Each number is 128 + 32 x the weight over the matrix's rms, rounded and kept within 0 to 255. Layers, rows and columns count from 0. Numbers have three digits each.

# layer 14 attention output, 256x512, rms 0.487, rows 0-99, columns 128-191
148153067154163109063176097201108071186090099172068167092124112103130123083080043134114155133092105163162167140161187083100111163125160140141119114118119095049000187253113126100133099135158130
033148170092169061132157122159118139190086159104151093154192206075168139100155122127052040160202167150132081129122170108140193109163126090045186119112130051211137146112123167128146122118165154
136097126178117095095166069096077107093074170219102186168195170161110105120092087125163145050158081131121183099171112104097140155188139076161143099146156166125176128142052148163091171187148094
130129181107161211161110167166192204154220157062149084147098127126105167177161157078080111107192096134140122139077104098154119146164227110123116165135055135169208155139138075120122159112185186
067165079085143111113050145180170202073141070104123140169134141050155079164089129108101162173132148093116118155154089086137228118083126141255135144071093148127073128147074084141141150179067126
065099104106076128127096164118011097196125070166122172081122121153189047160028083153147194104051167085056115120140156123165168107073113079131101062121183136127069115149148153071155189115098021
050117104156105113154134096116063099122174183094250151109117103171108084177126214150164107135113148129187098156091038136124150101102135125118071096141186119066162099067075036189132118141167087
136144191139233128138125082149165118179124162112153145098120198132091168108217096116078063174145100136105156130103148065146135104209160165152144153108124072133158150113191102196169137140052082
176158099134180102091105137178130112171148181113147148123133183133177124152131118132163093166169089186170174106038125099134050123167188166089164142151081167133137170128068124051198141181136130
104131191110152085132143163146154128117127114141073132106089120108171147150151091117090177134126190112068130144118137122154190064158116090134119116180186140128064190163191168134114195154091148
100134160161085117190097078124140118110095065138134071128095142106145130139128120088071127193096161225106147109200146077168102082108148104115125189133082096089049134160155173069139156110111067
161086122039210213153212217174176105097146202211111092036138236114210123048067129117142117106160007113165183106209152161113032005151255094025193225064134131065064129091079106229105180076216226
128100173214107173147117103163163114103094126162135119134095107067108154152080118193163060096132160128113086164107130100126119000128139102174117116158185121113127066111126117115159188095149159
097120099141137121174118111125142115154120081154143108132098182156174132102133081156164115150136117147129079112096127155112147148059086121163123088108078148183155132155099111117071140037110157
099116081093154063148177139083131136120035138131117160178163099102053100141191125103046111208104095116099125141148074093213122148051131125146095113131100157125067144138123138105149191179114149
114207184121098106118124107078136163169041141143189130159114173141130160116171110158139120137110152155140145170128144162186083114110136116191164099190131129148116086169173191117138163142107101
246125149147093131141099073154184183124159116083120140166145149156103156187151119178193155088073097145158143159118154118136144111099108081106135148164181141086086167076170166175134145166144168
062153170100154203100063142126120138099071106113155177145093162156137079149170130192165136121115171173100131118150163141123051104113167183167145096122122071078144124133117170144168135160157183
127187202143109171082124184123093167164073133112089156148105151121159039152143115183104160155156207173137137124146069106142154056088071151109100090116076114111079144148089097125160157138166075
146169199139121203190094131096130111147255083103122132118153139098156147153076121099149106124156138100132091130130172098059071109162130121147096170103153173166193210078167084154075048142076101
162137097098129150096133163106153236170137161139136057179094153132134092164141122142123163093096115129114124114127099158097059174125086158096180099073084074146177161075122102125096177147141046
135082158128154158143086125138121139088104120113135074128142097113075136046057118134125121167139135124161095124153090164120104115126128110120116144183135140124157105112158093173108105165125114
092136205102136144190134147110119105185174102128175181065072115188140149118145145124075106167111110085201109144147091098158128108026125167128095130116077144084064165067125065141130102075157094
079149109195107069156147143137127107142151109214155136140071120017152130095069164088103123175097125126070066147066057027129151111112124089063022134113053163156097188107121086112147144094134054
169111094046150076121157162085123125048131125142086093162116071082091148124149077150138154136099163092086092073133115180138201148171147164093109147136132136153142191107133106136129123160129132
141152138118109133177106149115089157125169147139201112131108115158078164081140157178159123137115098126100064182114077087138118096151157115087149150091185165100113157112084158148136145078126155
127095066119131151114127069115134147141068106140152105150139104105106158105183111095209137101135089160135060109143124139164118173136100102135149064119159144114113120185141122055150138062085149
151123131080089066153147110118204117143132190133103146024093246112088122107148104160142146088019153125192080068095161114100092115170207118029189125063102085139183081166182125167114122125222141
100115101110131067133180100091114179176092151200124097138132082135121104109122139151112117086162097137110173118161057132155108150182182137096114146073117165140110130142145106116159100149131122
130160132125109197096121128146171101125148086149185158193120126104138194098137100158113111109140136157185059171133148103172100098095133117122127110111155093127151104126108170143084147157142144
144101098135163132127079141168203113117167122081120159157103129149133128171106153193165176112177148158161098129136182129169123106159105129115127127137134097093107146167089119056172135170152131
084104151092134062114120124149139181165133139134116105113129075177134088068149141141133173123091138182129153104122111156149150112160129158117150117119135240115114150134190104148160137077175129
110163085080110115109122035124160198104154106101116158148200087182143161090128106098145128125116109218152180147127129121156139092119173060166184119152131115164112100153153140152126111126128091
121143108185102094150113128083123118120115130144146130107130129120140110119130100165172132118196173111111161125116110171101140082072091117137167121101141162109178170109125103141105107134191139
142081123145153160106102116093090079135099172129127166174126154121109104150084093146064120202104145131132168113135095114121075126132126102128116111072094101163166135118091131086126177112115102
144083079116102087137156116163148083133090154114146111104173095096146144092119084120068150077175185100127120080096191146137088118145170122136088074146122138141132105115134111086151157029127147
092136108116167076157135126145097081138156169110103115163126080138087160161163112172183113052123091129118145136085134157070116150190161076148094088132122110137120167204048078115115096162133104
107192082133080113080145103132136109172083102204130112100103137114120079143086141124148155171085147135078220172134065121136126093139195095108115141139159108132124104145137110049084178134091127
133141106152164094117090110117082115116086153047164118115080147133133141116168090103120169230146109099091181120145097202176126211211120165175110113115121090150162190061121072140144209139145082
101119092157123183139087100079128161111163108165163187098101111144070135126123135116155133130153039172083148117155117168139048100171092116152128098186150115112171168176106135107100148154198130
164145140089122108144151110097095149099072114155112115179088111077140129120143118153079103126089114151097150130093189149143088108141098181120165102103146159117126109113154125202181109142107153
135167122066041134136176086049112093171161170154097137127180109144128174148184086130187106012094167186135185127130142186170156115083114161047158144081182153095167145115050167220115113169117168
102121199112078160085130119098068080176111171146121176115104132131132158084103115112053133117095140155144163109132084104153123155140152166135143138070106113185117155180068157165154089137164131
136224163151114071118112139170167181090108057173165145128089096030118124093147183081156084058128130107081053182133133206098083111093130133165120111075144112089104163088110105128079163161150147
185151166118120082157095127136121109166131170104149148062136166098135123130086140130144188108075035097135107143170109136150115164188147108151113106131155099113127178173155193149163125148097134
192199111107109133123112140155148160190146173120114159110083124139154158125111138130188153126102119140112136116165204145080056083122151136174096121137179094077175131186126119149122097155103179
130115131128151119159127146099107143151168147082104074092149196120172135064151175100150146125113147097100134147161117088178111118145118132043101152080167136133120109088170169130113144132072105
130176142136125185093137160113130162132097165118127130124072179108135087156132103129104136119146107191151129107126078087126133140097115077130145131127093119140179085160137106069086135163110111
150136117064131177193172123163138130168135141145107098125107073120106131139129127099080103105146079163076091126113071132162152172162148113098095154131110148114124099154112064120093104099115094
088122137205116165127076132183146227133084140070139106122125054165127070115173105078125037098145138071151074067101139169125135154119049174186085102079129052157154112104095138176132144130171080
121159122076116054101133119121138135121061103219099088096119169151150098116152139141068195126066155119165121115118078157134142172135119070135143078177116176061165097115125157158138129105133144
115147110104146156091118085078082189092162120208154161087142130136109127089150081147192138168141138088154158122135128131102162103108056134133049191197152147141076122084189080084138129143122127
132133113107170126120091118106101137046115117159148173151057106129097086164185157139151115119201130106106181079184098165106102138160075154244111094109158081154131187193027147144112139201107123
134090101047142105209093140123105157143084162116139107136137091069159090234130140146123136178103118163183076128100125167159112100148169142108117140079172195100107138194179146124191132096094097
124112147109190106167111173132158041111114132076120097148141117109196094113134205097196131161143106104115065119152192145107144168177163157158119171093127116133114131145177147116068132088102102
123069076111102088148159138178147194127151141127153118148136155118075125104142108063123170107077123110126150130089119169143137178141161113102142150117116118095148082100051088082175137127122113
098154054121149103164071122182094144192124164124163122145134154112119131062146140134177125156108155097135108137099133090129169209124178144129102139086170095140162144117134093080164108137122141
138121129095162156133135129071101140156068112118082147154171128158142119126154115132090152095151176128176136171131178106132149101161057113127180104087163114166127141117145178124124124156102122
140096189140109150040137103149151097114218171112171090126152239040195127155159163080162120105125132106100205112065046135185000161144098140149123093206115120155132088056069204098143077116124198
143143163092126079129148134114115182122115164091155137186114102165155139112133135125106114122196074172114104162102159100084069084078120111097161187114146145112140163146130082055092069076154086
184119172145090159161144118119127138115107150102111124124148106151100159135072131154154177080097099151127136115115133161110091119212154119177103129151152128090136113095133104204129127151107111
175158177156114163096169201084055112095110134174127109101119114070129121131085080201162103132088118253083158099075073038172153102153105122156090123175129143066104125105177103104124118110148173
032168112115097168125132141114149104124077126118149179154143154064066088176170180064179134131149167063153061130078122133160188193144190122110151084128146114165176085147037191129128121146133173
112132223234084143141107116131078094130112072136146085099096126117157048166131146094101091099146090149090156075090150101127180158140106107162109109044041050179104141098093062166152090080111135
167104134213166129109095128046145094065098120154068177149150163116076121153062111240164075134142056118115162096134091151156125123065046129134082130147079090117129147063204128115071147190195072
104176150070154148117191076161115095104108097123131131144116223102159142144140141164104141093136142136097172154124134143111145104082130085133156150090150134206105152103056169148076122074114104
069126057156101148169095110089117209194056140086159124116150147114123113160157103103059194125177115183140117137119136113138179145188161116133132183074137089125102124168072127102171117127157077
180130134077217169145116166137166078104197134121123148136082124127127147185144152164133195136119152041075071176117117131118130120164155136108135085089187124161122137142206130128115101123157108
160103190194094158157071079202135135097186137104128131143152131170088056132117165056032140129187176078170131127126134069151157129127073179035201110112124168102096145114184081117144110118101080
110134065147149083108103124180145142097092142177062179160152105173073120188180105087115174076047173058091117133141080103101202149157144116127128175113109130153099197103110139076175132125086072
146143124134117095103102163079113176116138096131102131197134092152202150057134160151167105089122146162153119091100153153086108147138139169087120108136132135090103158098131127168120094109134170
107114164036167113190170092088115180097123142120120099098070098149120125157096136138202193161136135164125158099126154095135142152140158189129169182179155127148117162188122108049116106064161167
181184099131076126191113108144124136125140108169115111154119150148173138095148105067158115090181075104138142096095080128121151137181142179103131077151100132173037121078050179129120130123160101
125137081090110150111135175134160133170139137117121132141144165123147099143158152129163168092071089155158144129096086088154157087099082105107194126060122107150200152095089133137056121112169058
130081159143199149146156122158098075091153147173137165131083069102118077127183148146119103121147100083170077100179165057160098134151097126086116137155155081106125138117109121060169148125053165
120101177168107094137101071101125093103164102121166177096110079069170085152138105143068076136152125137046106099181177111123196146080135117137119110191155126163095129110083192082163066069092173
146107101174134143146127111102116102183183086110143099142128153087037136111145174178140107086119126102112122127085108085090097097170130128148114121140164148116103070043170095184130102135176155
133091082091145101107196110145140128088145141097094136200106159147135155101164110145153128113130103193154150100124121112161143102117156110078138180097102145137095144091087139106120162158221161
214088104114186125135165144139081095074153148122134088131160155077140157097142118081125163139137082178162113162186102113188133119169151124102125161099078175140044162146143143183012160131039112
115140139111109089124111112205118140118119107114194116099138140106158137176197151128173058164176139161102181116137107126108165193139061162154111155174108127134123071091126150143164091093057224
131089148168130189172104143138148145098118094176136171141124137154085125152142109086131124142113118156137149131123153110129163191135144105109109102128100113120111099183148161154132096138063135
154162133146104153155113096176128136143148137143116112125166158207151097150140126154123126097176122110135139166142232146113167150127100100112174122128131100135068129139125167108131132124086158
197100148112113127082131114135157118103151131116132139098109065124074149133153129114107093078090124078129116042119085106172109144128114078134114105175104071185118120173114126121119154122135157
196153162163125098075135163075090093096159126144147081105183108061149134150151172151064131101106137116137133199140180076098103106136163164127164132137171155142074170174110157083184189112037140
063151089145119162147060162135141148138166122143109087153167183123175178202198197084103134165075137100168094082160102109154163110068150079136187071073117145126141116170174200177147150100153110
126118152176129116095092121192158077116132198139111135127125116164172139101151147070175112114084166098116115143099133171112157161097147156138163094120087110115125141101077122087111202094126154
161094065127106105160066146149117150140123165152146157119146121201045132119089084101130086133119160113222119044098078134143118116155191147054084115189073086141147169113113122021122128122180106
111135094156086060148131158143104118142144133100144150131199048146121170142143108095059125083095115078093140093107077103149092184102113153066147079151071123175119192146099120152130088100141013
166105082110165153172116103184154159129112178129107087115104130186155105157128144156183104149137196114088105138162120081094101160179103095159093150131098139106130089165128136172169078116141163
190195146133149049142132109131206183165115100104109062160180073117101114110116117127090152145112113085120136208105179113045118119140074087123092174160153099173134087124114074092194091144106112
223108170116112166128107065131153155169114108075122057131148098155034102160086050148161153168044065129118021115147149109085163098061087079178204127158251037120120104111227113093163136114135173
178114144158142086136116113099125146096113147143189117122111139137114137159135157097183155111065086137120151085154136206103056120082190130090158126167175134090131084158116210115155123130128162
147155148112152150106210153163116169135137113099125069086198129090143169176151113152064145059080193137060166177112130093097139144127187062145116163097169150089100098136162085180156166085083162
062132149125086165133119051100138111098117124105113132139177150171133147123144063083077050121110159156129169111143125162078125119162087124164148040133106055143168115135103194159115097148178169
167134072180137124091018099125081137103077122140072083129144077142162128113144133110122103142144122096138080127176084152221155134146156165121152170125081109166119074145138029123159130139156117
116131097091146104140255143156126177169206143170144194132200172118092093155142059105152129127097202162100125139146101166081165119107138123062147143160209199078171132103082063154203123116104089
144157043138117056091114204113090118076111135112100101143112121112159110096139130096099126130107156183130139164183121073131143153068124186152157102100095169095162151125124109144141121078127102
120143157100161127132098158134176107127114101179131171113109103151096156136169194112148088144092125040118099098101177119072094109104112165206132059150126098095071103107145185095156143103089112
086127137099133050104202152068197141174109095089080119144102074116148148121075182157141110122129149139124164160111156097160118123159109134185128093152065111143127129218077069171198169115163107
154070147078152085178130180203130141132145126097153108136123128146107169088123089137153135209152081089103212076117122099110159117144112132112139089121079138130104108179134153129138151160094044